config.yaml
norm: "rmsnorm"
bias: "none"
init: "uniform"
final_lr_fraction: 0.0
Each number is 128 + 24 x the weight over the matrix's rms, rounded and kept within 0 to 255. Layers, rows and columns count from 0. Numbers have three digits each.

# layer 6 MLP down (transposed), 576x160, rms 0.106, rows 391-411, columns 0-159
110135110104150093143091096125101140125104170105149151142128108144071124084144144140147135115110131115136111102162102141088110114163141126110112135082149147140153141171155115156154117143137118098112169167094149125085133144128122149084118136132147141152084101132152125132116123118135144146150121170162146144166143197112090113141147164123144130182116105120177146106117114115125191075152132145123190180085125109135124117141135094134128100130098151141167101115087116156133107094106158
135094136138177106087115110151133103125126119124110121142154131112116106083147129115169141132108148139164133153125112104139104131123116157129135126124094151129127116093112111168142142128096114152140101138130152129093184179171078133145135177138142102092141106104147088111138095171139127148132119145135144143078083105162187125140165132097154165101110136127113111138154139104116103097105124130171185192122160141116088102140090132125108167098124127121123109082165148117120155102077177
059130091107145100081096115104181151171111108135123100124126120135135141141136188134131144129071188160113133131147148117140118124168128108122159122174095170178158107156092166121121127160119091126148132160091135130086112133130106130119129118124088130107121104131135163139143181131132133114105168115145097119150104135139074135136115177116179139116126113153111122113143132139153125147156122108135160108119098148137136166146099112145142076159119126170157076108164145107092133118156175
177142106123093117104090120117151146129095149122123104114117128140102142140134116146157133130135091160109144107149123109067159133148118123114159121107126132125147155119130106147086107116135107209136113138153105149136121142129111133155126124152164131130124164150132136111130142139104121132157111157161083150134121140133119134054125143119189093098151122118149136139145096142140144117150122111096119121165140134117132112096133096133166149138105068147104168158131089073095132149125104
155135156115152093151145123176145132078140133174100136176106112181124158141115133133142159097143109096102141117150129088154110128138131131125131123105134143128139145112137141142102144155124199137122100145095119117128157088105114138112147105131133108150111156127142133119137111120112130137158151107084136154138139110150138154109194105141099169134117130122126200123105118121128116120098096072135128123123152155168137149172168142122141116133133147083069131138157111178149094149145150
144132125111131109148158122104109088082127097151137120120103099106145175115133149113157125128143152197171111089127164128147082141128098142111163106146119117096165185091125150150125094109099152138133106166114128099124124119164161164132101162063163132119176131108119133125133141133120117177184100093069158092118120101122155148128132141086179124128142110067104110148143102107107130109137119130099127109118146074105124126145110140116112169139110095142149075189155088120104116126109119
109118119095120145142117141149104093152131203096154134165122145134132129106090123148136132098189101107137090109143145086153125130142181149135137120118090152146184149104134142107122140156129090119152169135139131101103098169107142111091177150080134136137125103110152156162115110115130146141162120078125109130152095133136105093140123137146104129114126128133109144173157106109119153084069144139147155093136097143135155115140121107084147118103115108106168158102132130132129148127145152
125127105114156118152124180138108101114108119130115142153080111136133140084164077142152099155098155142111119140094095132135155147126156116154111125098152153099139119094135127129111123122071146080147095109106124124047129103147106157109133142107126142150132125116153143151135145136184135135157115136132141128141137146098201113149107167140160089121171125139129123118158121119099141109118149145091077150186140129168153136122076103108094141129135127133137123114126129149118078135118123
116107129120153140125108111149157111157153136135126126116115162166127100150139119106107115146114099132136119156103061159152091167104108150125094186136162140165086126099164118197139167096109145124123155133081134098134117141146101130134147124111166130128110148150141110150140132070103144172153192182103137105197138157106131160097126130104121120122109090117142126131127162120146147096176113111160123125137157162127042065132123112113171117148130141127113071143114107117120121156152106
126115119113114106147158131160104102137116067089154183133142139128178129087131099176099127144124118114186140167110109119108082150132146132191133112119141108134168123095124134090179114116163176146149086125085143133103107159123107154085133127124139124108144097120149082138145118145127128086168114144169120079140108132144137136122149142132106107132130079102138154135112137153116122180112120167098100124131159154142111125124202130122144140124124163113094131129110137098120119115102124
131180121081122143157160103112086092131115157179146160158173086097106152115109117102116106113116134098119141156089113131149147101156117100109110162093142134189132136125130157145151119162139100094123114127141138115107132145130158106095090158109105126133112151141101125125133133143100132104128107121103082129123145161114148091120122103141147110125152120112131134106118122100163156080123092151138156133117157137154132139130118098134105129133134149087109098152180156140109111140124149
158054121154127098098082109110146091138157117102135134122093114151124160128127115116138128123115128080100145139156091145122121119139087122153126127110113134115141141088146135115130161122125141116105080125114172172116148119152078146098108109129139163139112133129134106103112108136154136141167171103115144097132119134137144064119141135119121139106115140135130122130123148111134128149187096148162125149119149130118112145163148165132139132125107098090136133111133139114080084137096143
141128146144153140122114103147108136122153081129125155111070114107106142121070090161143156088143135099127139160167108102097115162145078161071112122119146139110118124119114126147100138137067149094124123176172136165111100096124123147131141156135099154120104160140091157125090109139130120130149094105130118134126140147133163124101128139101111161157112087127142144138111153185079102137110150144099141135132145107124135110157162133133159079122137158135095133135140120142156131127089103
164156115149141098117094125180140132125097110133131121166088120155091167118130100112122175101107145145140115103127129133116139123159111159164140133116138124149115157143112144144170108173106179139127116106126101176152127118110156131129132090174113099132154116106149124145115098164133149111170151145137118160134107114109123100137150137115111143139148123174102134152158119140107176095096138123138096112110124136133103132096133144147109133134111102109144129131105124118132124118109129
129082168072109119129107140087121139112104113138132116167100095175123208102115131103131121135146104090108167125161099107101141143145132094162148088143145135104128103098129106149106085123123116139122144132135121170134127131103104112136140104176144128086101150126145175100111142106127130148100120122133136119153127170159120148094134172113146110160134148117144111129184118131166131121127187134138152118124122110122103107174133129133148118149138145119154124100101156165102048118104147
187111160131127124125098135166144137114136081146137112138131111097140145148128121136135127139096151148142106152124151162136113146142063092138094154021145125127096149140135134146114114113129160115142103111129132115130154116126182157129138124150137124119131090117167126117115121131118108130101144128109117143121122109152131089113093134151153146135148130144171132124141126136154123135112159135162116104122180161121083143165145166157145172156117096126161125140139134158072122153114183
048115091101115161152137154157122158137143109127140081115124154106113105112156133109152124129124131126096173133132087116133146121143137121127135133044111139112162151118072131114141117135154136129151076134121149144149137092150106126147105148092119141154128175182110086098149112144162131141164096112145125041129144125115171142112112141163142143159095108143139129149110127134107086155109132140144134127096146127123076095126117108113163124125140127140121115115143144092083128126137174
096128122096174126157120141107135157102128110124192111125132167147131092140160139126135136110104112136083128121114086109147148149124120150132139130095090117090105118105162150110116114134092139136128105164174170110118122096098077099122111146138113170106132138145157140152103122102151131091139136132097132097168113099161116130097113112122118103148098108096138140127136138091130129164157098126117155104094172107158123130162105133136110119161120167084149152111159113145093143138125128
155119129106139132162128088140104149134114155128109130139130130093143136095148150103166156134153135152139126156144123121123115131068121140178114126141166123095087144149103108126149145160149136124126131104115100109126119112102164144135171110150138125102135155130088119132114145113137096103141145143129128152146153067125122171138111147111139128158101114126115172171114165156133142154113115175139169113152140076101107137135129115174175091073131171117135158121118123091160148157084139
137121138105143089156115183095163110170126172132127168102090117126136113100153138135099122127111073122155141148165093137182163108128090125128102113108118077087135172147152162158147123144125121097134160092119114114118098111122107144128129120095122103098136098160142148119138161128141127105188135123158125143140156116114106112082135151124099116086072126105134122125136101112130152112095114122155117194128148102140120150105168164109160151149117126125132087145131131101122109129171154
173094091134138190130138134169120123165132099118143128118119141130175162121131116138155122133135150155127135098088146118084094115121125106137091101045119147104177136082113112185144143085086150172126137125138129117122157102125188132147133123130150145134130164119151119124152123141145129127105112130113153150107120072102101112124120172091151156126130137128118121141151183104131140150180136126087116137147157119101129115127145165118144143166138125135120140070094129143108129134171127
# layer 6 MLP up, 576x160, rms 0.109, rows 392-411, columns 0-159
090121108137091104113157192091130126150118124134115116095189118122126103134112153142129158136163134177199128130140099159134155096088151125101142081152129119117102151141126137080138110121137071108130159112142130165171106152121106140095179152118081162132128107105132118136140118115091129089115148111109146137079138144118153123135133142102147168084151128110174126141116123123122098139096077138104137086167104105132140085119102103164079136137124077150125078092110133131130149137097147
138118130139133135135140094146107141138107145122143150135118126099141153095132112116121128163098103102149054096066156091106121094135122126125100124164120125135093081129098140136105155138103079109116133062081114126137138155130101131154147194125085132113118170140195084108124127122128120180129141152097127114144125122101106160117108147118084167100099169131136155094116104109116118132128139075125103145136111150124103090132168137134083091139106125159132160143142100108148169159144144
125182093129129153124167113110103115123145132166123149136168136144130170177093143116109150126131178146140063091116142132123102091103116131128112125145118133135115151116100150130119118184098076113136152124109125113096131166143108125124104147101094086138152145105112168082159134136122136135102149140147112129128128136114154142151124136158152136161150156098163099126091112130159087155115136101111150084117118111133180144129140129127116106133135100140132139144142105124100109124115117
128107123142124166168156160126108104143132127124150134136159120154110119151163133095142114098107158129140173114134175114133119138094149092135137064149160128105106123167141101154153122134131121084118094081148130130167117156125168168144113180136141116139105102112092146138162114115082122106142108129142136143087139082122097164129167100139140144095144155171113117071121166127117157148151159116141150124106098092116147087151145111117130144102152125149116098122138101127102094132146129
127105085133120105127138134131137140152169127117099084141164130155167123130117124081130137135118110140139103158085120115151117098089086136160147128168090110123110128155156130133085139147071120110134129078118145124137138118075188115133086155144089151138131114122110178151119138114123111124098098053125124135134080105087105125088106103156146108078090105103126118135109173119122134104086156151111090144115161109082142121137114146160124149141136142148162109129182100154164188110136108
130101115101097134200082099156137118179122143171149114123143148175116123160067134116118137189117155113116161142128151124129111125115170137123111137140158119112106146122088149126131159126154160102133120144087110107086134126123166105155146151158143114129117139141121125128159152135116156117136142142133127152111136110102152099104112127179157140144128148111123134109086166120106141118093097107112136121163082090131128132129128139185119197117150200133129093135108120133137093134135166
109126106124131145114112140154095147113094162146118112100114134124129093124155088098164107149093099170126134121112125165152110100121180146086153124130122119108065108152118142120124138152136142094090134066105128144089174141117106117103106121160126142121139141106150118146180125138148142112115138130129136145096140161150150125138138102157139156140161119113133087111156124136152135156135130145080115105134148125129156121160109106127120136093119151178111082155135120103176121095126093
129134088096123195156092140118098177110147155157089185145141123172139120120137099105131143121159164086135136086154126157152131144135150144122141158148151105129147096117127093137166117139152118105123107082116165104132124171139138174190136165121118143133137150128105106143131148113102191140086099100160149132072170147160116109119126149113100151117133157130152144114074116125105115119132155134096098123166171153145139090108128182122162149084184138123175114114127091124153118120146125
130136102145145142170160114128189127117090111132142124133124125169167110095130170145064127118120119152121088139148120123124138114102159088123138109148136135109152105083098135156159085142112170116152115110137160130144110143130174149113148133140117135139148124149148123130179102137128181115092134072096117125173096107105140178114141116119112106098139137174128108100147146150162121135082117122082124107156160154133183159131129134115085115119101091130155143148140102121110117146176159
136158123105137154125170119148149116158128154128087121123087128133147108119112137163113155107107116118137114090191104133089128109121139125075148079147164087163111086157107101139080136154166128122108141134140124155138141134117120115128134113145142113086140136125118143136147121096117193142108111117150101135121168153118132132132145145146124106099151150111117177068158150183130097117125168163140129161132111096127144132149143083154110124112093095147149137115142102130115141137170126
089114124121138093121123157160110120130129132121118128103157092139142132160149095158106145122118122113151127120150114114126152101146112107130161113134138108116100118126105143141092165134124088091098094132117153152109167119107133140115131096105137123107138105107123124148113122150147140129141151101126134144132125148143135105121119120138179150112145178145136132134117160124136137119129089126112111123138137100099178110100131148129120116119116100101124115132161131128166153122140112
117124099114171155130181109135160131070158075116115132138104116124165122157116131109132104133129184142122097145139107129129136139115133136101151133151125126151128066098119131132150184151103114136087090141153104136121117127131140137138107160177113114147162149166147174135163077099151119140159122129131116154108137159139107157116116126153104174131164121153127118090144141139163113123101107118077112136147101133103153127151129093116151113090158110142093078130088075118160165153100133
129158138113154158103146125129102158086092151126147146137096124124181116124128135114106131164117171152109119114122127189096122117151113135098157146143141119104102124177099138146108097125135091108140127088128162137127124142095105139107125137072107126138174109093119144106112112150155115112127106105140108124134125143099162138120092108163126126108125089136126137111114124114110137149126097163116116122096120131133112100102110141169122128127151115097165112126133154153152151111170119
118136134127112097114139136145131102145141179096134139161135149160147132120123144096134149141172133095159135111124124116122131131124118130130147049155163132150086152115174115115139120147128121109087121122136128133148136143112115156118165128135154071135100097130095085150100114109121173141081071137123149148124166149127139178107077144132150125117130132089107079110142111160147116123133155112086147087141129114112128152131089137098131110152136156164134165135089108150125144122145058
129163074126169126122087109172123132113106120147138094121113094077148121103150136141105139174105146092163152130173153116140131142133112127075139092131139120125126094137119158125098150114144151094085108098118132112111145158124133139118141109125081119091138148089108149168111126140134163120099108126163124092139143119148092121119115115129102098152162156144134142130176142123124132141112139130116112085135114115121113104152122099089105148110120059135145069159109133127121142134174140
091124126106154146125127145186144119176102147135170098149182161150151089122093129127166146163147113144121130087106115101130101109124137131114136113136159145123147119125122136100127107132147119099129122128079114127160135145136134108143153166120119137126137125136119127110120111122102205157134104125168053134139106135099162126124104144118150160153107115073166136129144121150124127122091156112093095176140107118083122116117141146143068186091161084164142125117149131117174111092175134
121133129130130127124148155136134131097118144145158133124113158126147106130146171136157145129124158113118141127125124142163136112107147117100143097145109134143074103111161142124089132136102148125132088143159187127137119145107114094133121176125134133140147095124126136147144110147106174112098091108107108108143108140148132147126093103105115105136130138116106127132136161132174152114143128079082133098149148072104129104122121134153139129147139149088143116159149113164159115148116093
100170092139118154144193095109127141179102126149172111123139155171149121136131149070149110115149132173151133164140144072159108125130139144095134111158117127169125093147135117121119169153170163118107124108143133137155128113115091130125114130091140117108138163080131126130171083133121159153112110128160096143139101128109121160106118134120126144102143145157177147134137160098140124135098161145124129128155120125093093128140145149109114109144148088149116119096098094090163116120119090
121145138161124112109091088115155173145141111117130096092160164120162117093116184110140124130136080133130150177132109148133158134130122087122135125151139116132078133108131182098090116107136146104149098145120164088131124169115100100120161142186100146134171147138112106102114105081100159136110083099109093109125109124092118137099121084116125151117092132111121129102123093079164113126131141108118096135175137147148136134145127117146122105118158129180164119124096142133102172115128127
126129113161074085145110102122147103150099079135134116133163130154163101136123164109098139187109139119110092117078159141108106120107107085125123121141178106161173092179129147141096150189182147108116150110141139103138154115151155109175122127156095136146167095114134151119116130119105144146131142130157124118145149116131142180104132160157119120156141137150139149158114157128115107139091138144063113127155088123095129146132116139124098087134153119133171133125093125164151104096168125